Weights of a small GPT-style language model, trained from scratch on English Wikipedia.
Size: 8 layers, width 64, 2 heads of 32, MLP 192 GELU, vocabulary 2617.
Architecture: LayerNorm before each block, learned positions, no biases in attention or MLP.
Each number is 200 + 20 x the weight over its row's rms, rounded and kept within 0 to 999. Layers, rows and columns count from 0. The size before them is the row's rms in percent of the matrix's.

# layer 5 attention key, 64x64, rms 0.157, rows 0-63, columns 0-63
105,161,200,180,216,166,198,202,197,197,209,165,243,208,233,183,176,210,200,202,207,210,208,158,217,164,226,185,180,182,199,240,228,199,212,208,196,193,201,194,187,184,233,200,206,222,193,201,188,213,198,217,174,182,165,210,214,203,209,210,253,200,225,193,195
094,190,220,183,218,208,224,201,184,194,168,212,174,178,192,217,198,215,257,199,223,184,198,184,213,227,188,164,223,207,207,223,172,210,169,188,207,191,161,184,222,226,188,190,242,193,191,171,199,197,200,200,222,199,223,212,181,224,220,170,201,182,182,177,217
102,207,198,148,219,187,192,207,210,196,222,183,220,217,204,205,177,234,218,212,215,212,191,200,146,174,201,193,200,230,194,183,230,173,148,203,162,188,194,187,196,218,240,211,189,206,224,217,212,219,203,194,209,184,218,238,195,197,205,173,189,191,207,204,200
099,232,227,205,209,178,183,201,180,175,205,186,217,229,184,199,182,198,198,151,225,182,208,198,206,212,170,198,177,236,204,225,208,221,209,216,178,214,210,201,169,217,220,195,185,158,212,167,168,212,206,203,224,177,175,230,174,194,194,189,213,194,208,189,239
091,194,231,195,215,240,180,221,169,210,166,204,165,162,184,194,202,200,193,203,211,205,206,215,231,213,212,180,176,234,200,188,207,191,185,238,187,200,219,194,174,239,168,189,210,211,198,166,238,185,179,171,204,203,237,197,196,212,207,217,204,197,215,179,195
092,220,174,182,194,215,206,201,188,203,151,196,217,203,190,208,224,214,193,235,180,198,218,216,179,206,183,176,193,221,260,195,190,225,201,229,227,194,208,196,202,178,185,210,181,190,202,193,175,214,198,192,226,179,192,205,229,233,216,204,163,209,177,164,167
101,218,176,231,163,227,204,197,205,196,178,206,177,181,222,226,222,196,207,208,172,182,186,217,189,205,234,208,190,210,185,212,167,232,196,170,200,214,176,197,179,190,204,163,173,228,204,203,202,227,219,238,142,212,196,217,191,197,191,191,203,206,188,228,211
099,195,212,178,194,204,175,204,228,154,208,198,192,190,180,231,206,252,216,247,202,211,190,208,196,234,164,197,191,177,238,186,197,193,196,236,219,198,166,195,212,207,217,186,203,204,181,187,177,168,215,213,202,198,217,223,184,217,174,212,188,172,186,200,191
085,163,175,221,195,205,215,199,197,198,213,197,241,189,191,220,205,237,180,221,191,190,178,198,225,189,204,234,212,220,172,185,241,202,217,203,188,192,190,174,146,190,168,225,194,192,207,195,236,226,200,174,232,200,208,202,179,193,196,220,220,183,193,228,193
083,151,192,220,196,180,183,173,165,193,213,184,206,222,242,192,208,204,211,214,190,189,185,180,207,208,200,193,234,211,202,179,202,211,170,235,170,201,189,183,228,176,219,257,191,205,216,168,201,177,212,196,200,219,205,230,207,175,195,194,212,191,186,183,228
087,211,228,171,189,206,194,219,206,161,199,174,182,216,187,216,221,201,233,230,190,205,219,174,205,213,202,196,227,215,186,173,202,198,235,167,193,159,207,192,236,187,206,183,173,187,171,231,193,224,185,227,188,187,190,187,206,205,213,186,226,178,181,165,218
098,185,212,209,178,202,213,207,209,167,193,220,211,232,208,150,205,196,172,206,183,176,185,256,220,201,185,213,165,183,196,208,208,211,204,201,189,220,187,219,183,221,162,228,195,186,210,183,214,236,210,178,180,220,179,193,205,207,188,210,229,202,223,163,221
096,183,215,217,218,180,194,222,208,195,210,208,200,177,196,208,186,225,211,162,192,178,159,203,164,236,194,215,196,198,223,171,225,205,176,195,188,176,165,192,204,202,199,201,220,212,154,202,187,216,198,196,173,230,203,215,224,212,255,227,211,189,191,211,225
097,227,187,179,193,221,190,206,184,197,209,248,154,215,200,201,186,162,198,198,234,190,200,204,175,213,219,207,215,167,205,210,208,235,207,216,195,207,190,193,224,220,185,201,209,225,214,208,217,196,220,237,181,178,180,149,211,178,192,192,224,165,197,223,205
085,213,194,201,194,192,199,189,218,210,240,193,211,184,199,217,214,219,190,191,186,220,202,162,197,228,193,209,167,213,208,192,176,219,189,187,171,172,177,208,185,204,224,191,246,202,209,194,231,182,182,175,211,222,177,174,198,222,221,217,248,180,191,243,168
100,221,246,205,211,214,220,200,207,206,185,213,188,189,193,252,219,188,179,199,180,163,191,204,165,205,157,161,206,220,202,184,230,195,191,194,204,182,215,237,200,199,199,223,190,213,183,217,211,202,232,206,204,205,215,182,149,211,201,194,166,183,218,201,201
094,181,196,201,203,189,205,224,201,218,224,187,170,223,188,250,175,220,212,233,203,194,183,177,190,189,183,239,203,212,206,200,204,215,192,233,197,179,196,190,190,253,186,192,225,161,218,197,178,212,215,219,192,200,185,199,202,208,161,201,159,175,196,170,200
095,213,210,231,176,180,183,214,211,193,187,185,198,201,197,213,225,211,193,183,195,203,223,189,189,187,206,218,156,187,219,151,225,222,194,214,220,194,208,207,192,184,174,212,168,196,209,212,194,217,219,211,230,224,174,184,153,204,219,185,181,215,158,246,191
109,180,193,229,191,197,225,201,226,195,162,175,200,198,189,198,217,217,193,156,176,212,207,229,207,210,220,185,192,225,241,179,214,218,217,181,237,199,218,183,215,197,196,223,189,205,179,184,205,162,192,195,210,218,213,167,175,223,218,179,216,205,193,155,226
090,194,205,194,188,191,194,237,218,205,197,206,208,187,227,231,250,173,214,197,142,185,206,202,179,155,170,171,226,188,167,215,190,209,234,212,197,202,183,186,211,176,225,206,173,179,194,191,193,178,176,202,219,218,218,211,202,192,203,201,194,222,200,204,226
111,209,187,200,192,195,210,191,169,201,175,209,195,197,219,123,171,221,221,194,161,186,221,181,215,222,207,240,214,194,224,197,204,175,187,182,210,221,225,182,204,210,206,213,198,194,184,215,230,184,214,202,202,173,151,197,223,208,192,206,217,217,217,198,189
094,178,189,210,209,187,219,234,232,198,236,198,191,182,220,157,190,190,159,171,174,219,199,221,220,203,197,196,189,215,237,204,209,185,187,207,194,159,199,181,195,194,230,214,192,218,197,198,139,218,191,219,201,187,173,187,204,213,232,191,178,205,196,200,213
097,185,209,229,167,208,235,212,221,167,191,190,204,199,218,205,184,210,213,179,208,235,190,209,166,213,224,162,205,184,192,193,212,173,198,222,214,201,215,200,206,177,198,203,134,177,197,170,203,187,173,198,204,225,196,184,220,214,199,157,218,219,223,197,205
093,201,209,166,184,188,212,235,197,199,193,190,205,194,223,196,242,201,207,194,193,242,178,210,150,220,186,180,183,241,205,200,194,199,195,182,215,206,211,154,203,174,183,214,201,175,219,185,211,230,216,188,220,213,208,184,181,175,193,223,223,203,189,163,231
093,197,201,219,198,210,192,183,186,217,203,177,205,240,190,223,240,199,181,193,205,205,210,240,203,192,216,182,217,237,231,189,179,209,189,237,214,183,248,211,194,202,195,184,190,143,180,217,189,212,201,215,210,201,194,192,159,172,209,190,198,184,217,167,202
091,204,225,202,186,205,187,225,205,200,198,194,196,217,230,194,167,231,198,203,225,177,194,180,210,228,222,180,171,206,258,165,232,232,211,191,191,200,183,192,193,219,202,185,185,171,222,175,196,194,232,176,187,200,195,165,215,177,212,219,225,189,169,185,199
090,192,188,175,229,179,187,209,201,170,216,184,180,195,202,184,207,198,195,178,235,178,215,201,188,225,202,215,210,213,177,182,228,236,164,228,173,207,203,237,237,197,208,207,190,157,201,201,208,186,220,222,209,214,182,205,186,202,212,235,152,227,208,203,183
096,225,230,203,185,181,220,194,205,230,180,206,212,183,189,223,224,214,180,215,161,219,187,189,195,198,225,165,211,221,198,198,167,193,221,196,229,222,187,219,209,219,162,187,184,216,188,194,213,209,174,187,222,177,219,187,181,184,231,171,189,211,146,191,188
098,226,200,213,212,205,182,185,168,214,196,169,178,207,210,192,227,206,163,194,147,218,179,240,189,169,216,182,213,204,213,214,213,198,219,201,217,203,199,224,210,172,216,210,175,172,222,205,186,211,160,201,212,209,192,187,174,200,217,197,209,258,186,194,190
092,204,185,212,226,223,227,204,231,206,172,221,176,179,173,180,246,240,206,191,182,203,166,193,212,209,208,212,188,217,228,206,177,214,212,207,196,226,205,215,216,184,188,177,204,228,167,183,216,178,189,216,165,225,221,168,188,201,232,197,192,198,179,182,185
088,204,220,237,207,190,205,177,185,220,176,206,201,213,180,170,185,239,210,187,210,211,193,149,192,185,190,194,192,214,185,224,190,184,211,188,181,182,226,188,238,157,220,199,202,186,198,226,213,213,217,210,193,182,190,167,227,230,174,229,226,205,202,172,178
088,190,191,221,194,205,189,190,183,205,223,191,157,223,202,214,206,179,193,181,182,183,235,205,212,185,188,186,226,210,189,219,187,181,182,203,223,226,227,196,179,226,196,200,188,171,224,223,146,223,206,202,261,209,196,225,190,165,191,191,207,216,190,181,214
108,187,182,198,175,190,203,185,162,186,209,251,218,204,221,188,217,187,205,191,179,168,197,220,229,211,181,198,212,198,182,243,179,215,212,177,233,229,203,215,181,181,193,190,190,218,219,176,197,238,177,241,186,213,207,189,217,186,209,196,196,228,176,197,170
111,181,218,221,202,188,238,246,194,189,219,171,213,197,182,185,198,200,166,207,211,201,221,232,237,225,209,211,219,177,252,187,211,185,183,213,206,183,211,178,220,210,188,168,185,200,215,182,205,197,202,182,173,174,202,180,186,232,182,224,195,221,172,185,203
102,187,175,187,202,197,218,168,205,203,187,160,213,226,226,181,196,190,169,193,205,188,223,211,209,205,205,231,186,204,237,231,212,232,205,177,186,193,194,190,174,192,238,196,208,210,201,177,174,191,227,186,170,226,152,212,211,203,182,194,247,199,226,201,198
094,232,230,180,164,187,193,179,189,196,216,171,230,215,178,180,171,203,204,191,218,214,217,188,194,173,231,199,216,246,188,233,214,202,181,210,217,217,193,205,181,187,198,228,197,179,213,203,200,204,168,177,216,207,152,192,206,157,209,194,225,198,215,208,222
111,173,205,201,194,215,183,203,212,196,217,233,215,235,180,250,194,221,199,197,200,157,245,177,212,201,177,206,183,200,167,212,221,201,195,168,204,207,174,199,238,190,209,204,180,189,193,190,223,186,232,182,231,176,174,201,218,207,197,196,166,201,194,171,204
124,176,195,186,205,213,203,202,197,199,208,187,201,220,181,208,176,180,187,180,233,197,205,183,177,230,210,172,196,176,189,208,185,237,149,254,213,208,186,235,211,210,183,181,227,230,206,199,210,210,207,187,227,189,213,226,241,196,181,192,167,193,223,187,215
106,188,207,216,183,180,203,202,203,188,245,201,192,197,199,233,179,177,195,212,241,235,157,199,196,199,206,205,229,190,222,199,198,162,173,241,205,189,183,189,177,186,220,199,212,172,217,172,203,233,190,198,234,222,180,203,234,191,221,199,208,217,190,186,177
091,227,173,185,191,203,214,221,212,202,186,193,171,192,230,182,237,208,195,157,180,188,215,207,204,214,194,170,177,209,194,207,170,203,225,202,181,244,196,224,205,172,210,194,202,182,188,206,195,175,175,211,246,225,205,175,216,223,212,179,229,241,189,198,206
097,229,227,211,188,227,198,186,214,217,172,179,189,207,139,235,186,207,184,195,188,193,154,225,170,236,203,209,213,202,197,220,192,184,178,184,203,177,208,185,210,213,200,165,241,199,228,192,226,198,194,185,195,224,182,186,191,216,225,178,191,195,209,210,209
090,206,218,204,165,197,220,191,214,193,168,192,209,192,189,205,211,201,161,193,152,212,199,202,177,158,230,184,224,182,241,221,174,187,209,216,216,203,208,172,198,185,221,197,188,210,171,238,214,225,197,224,199,200,186,177,213,164,202,184,197,219,210,211,236
112,161,209,204,208,215,228,181,191,206,196,205,219,197,203,224,186,214,184,208,226,195,190,197,162,213,190,186,234,211,218,206,188,239,219,209,190,208,180,208,183,194,221,169,207,193,176,212,212,193,178,174,163,212,246,194,181,195,230,208,246,191,168,162,204
097,171,188,187,216,223,213,216,232,217,184,205,203,191,216,208,172,195,157,162,228,185,194,193,214,199,194,224,201,223,188,204,210,194,188,197,186,197,227,174,168,217,212,167,188,193,167,208,203,210,222,225,215,263,199,201,182,188,180,230,170,190,191,179,198
102,191,203,190,203,215,181,212,188,175,196,185,207,172,177,205,157,216,229,201,211,169,234,166,185,201,191,174,197,179,194,239,172,199,204,202,171,201,228,185,216,185,178,221,223,166,233,173,196,220,196,197,200,213,186,237,223,198,198,224,203,205,189,245,208
096,177,200,196,191,227,178,229,197,183,235,208,224,197,224,197,221,165,181,215,143,178,209,192,183,229,221,219,203,199,194,231,199,192,175,172,210,239,177,185,221,176,201,205,199,194,211,199,218,193,217,217,172,188,205,189,218,159,238,209,205,189,182,200,191
113,159,213,215,217,182,192,220,195,210,195,182,152,212,222,174,186,171,210,212,197,202,224,213,181,197,215,202,235,226,210,197,182,205,197,211,200,172,189,201,193,235,247,184,177,210,207,225,159,242,190,186,236,182,193,183,208,198,189,200,202,202,202,173,172
109,170,223,244,211,190,175,196,197,217,154,181,210,200,185,200,210,185,188,185,207,208,216,205,208,193,239,229,190,187,228,183,206,210,206,208,221,223,218,182,225,157,182,196,172,173,189,161,182,196,167,175,212,223,215,204,199,237,223,186,215,210,198,205,191
111,203,196,197,214,229,191,189,220,166,212,237,203,185,201,190,220,141,202,204,188,186,189,203,193,163,212,213,228,219,189,191,208,175,177,229,209,183,182,199,233,184,196,185,184,219,215,219,212,199,172,195,217,181,201,164,195,224,213,204,228,215,231,160,226
103,215,195,236,215,208,213,216,195,186,160,214,206,183,181,226,218,168,201,217,185,231,194,216,175,240,156,201,219,262,225,191,203,192,182,211,176,183,182,201,204,195,175,185,207,220,194,176,195,203,200,172,230,194,203,219,180,227,192,212,195,185,189,190,189
097,214,184,186,196,181,209,250,192,232,172,170,188,207,184,187,162,204,230,214,243,177,223,208,229,213,203,238,187,172,202,187,204,194,202,186,184,204,212,223,221,191,190,192,223,171,175,218,184,208,223,195,226,200,214,172,227,185,182,174,193,185,220,191,206
117,215,228,190,173,215,218,220,167,210,202,222,180,206,203,202,176,193,173,206,230,207,191,184,182,187,215,205,196,173,213,220,220,197,182,178,177,222,220,212,174,191,210,168,195,194,201,201,222,185,160,196,198,198,198,258,197,218,213,169,220,245,235,175,199
097,187,174,186,194,184,185,141,204,195,213,219,211,236,207,201,188,200,192,195,225,177,201,210,227,216,204,217,194,204,226,216,204,185,221,225,196,199,211,164,219,235,243,158,214,201,204,153,211,188,189,191,212,198,195,234,204,181,189,175,200,176,193,225,191
109,194,187,216,205,177,195,164,182,209,206,224,205,199,242,236,215,218,180,203,183,197,219,210,196,194,211,192,207,192,221,174,189,204,157,169,224,196,206,219,172,217,212,187,240,195,192,181,208,228,181,235,174,174,203,194,212,173,192,222,172,191,175,232,231
109,184,231,165,236,193,175,200,179,185,177,208,218,218,174,224,178,211,215,189,225,196,223,176,199,197,170,227,201,216,203,220,217,171,176,223,191,158,190,217,175,199,205,215,193,193,223,206,205,216,210,183,214,174,209,184,222,221,182,181,175,229,232,232,198
119,224,222,165,186,220,179,204,201,220,192,200,164,181,165,232,243,224,227,221,221,149,199,209,226,210,218,203,199,225,205,182,198,203,198,203,199,215,178,206,206,217,189,193,211,205,182,166,185,169,205,226,203,233,222,182,203,201,191,189,194,195,217,220,163
107,230,208,201,210,240,203,203,187,252,209,240,211,195,217,203,196,162,160,197,164,180,190,226,204,200,204,197,209,176,200,218,190,192,221,215,200,199,199,231,187,206,174,219,195,200,199,198,198,218,212,180,168,197,191,207,181,164,176,197,236,172,217,198,160
097,189,225,211,246,212,199,192,223,194,194,193,199,226,167,162,206,221,219,194,197,212,187,227,188,192,201,197,206,219,256,217,211,190,221,186,185,170,187,223,171,169,160,182,171,189,179,201,193,187,215,197,213,223,219,190,194,222,215,195,186,167,177,194,219
104,178,200,185,191,186,220,203,231,194,193,219,215,153,202,216,240,164,187,174,195,203,128,171,206,194,213,223,205,172,198,201,192,223,210,167,206,204,198,238,195,220,227,195,197,189,208,223,215,198,199,193,207,213,189,208,188,187,227,192,175,189,176,210,221
095,209,201,166,208,203,183,207,228,204,215,210,179,186,189,207,217,206,200,202,180,193,225,196,188,197,180,213,181,192,207,169,169,221,188,201,206,175,177,191,205,167,177,212,205,229,216,151,252,221,209,216,220,235,233,212,166,156,197,201,197,214,195,206,223
102,237,233,196,210,198,176,212,203,183,203,226,169,197,208,219,202,187,212,249,257,226,228,194,190,189,177,209,169,202,180,210,202,211,186,206,215,188,196,173,193,224,201,205,208,173,219,196,190,224,217,156,190,212,198,176,196,207,196,184,173,156,187,199,192
111,198,204,204,172,197,242,204,221,202,185,218,174,187,228,200,206,171,215,222,179,212,210,205,186,201,203,200,167,193,169,221,225,200,227,216,217,158,197,218,247,164,183,171,175,214,193,207,188,195,178,187,193,211,199,215,188,178,195,207,201,203,168,250,215
091,181,169,212,197,227,194,189,186,199,193,173,235,194,199,172,228,201,184,224,236,242,212,195,199,217,195,210,228,197,193,206,214,152,222,182,208,172,169,185,201,224,197,221,211,205,184,229,208,194,173,238,214,231,193,191,213,197,187,195,228,164,214,186,200
110,205,209,184,202,211,193,184,212,173,182,189,203,202,233,233,215,206,213,177,178,214,194,245,178,202,224,201,209,196,195,218,206,182,169,202,206,198,171,217,248,195,183,235,162,205,161,204,200,205,176,178,189,226,187,192,213,230,189,195,183,239,193,180,166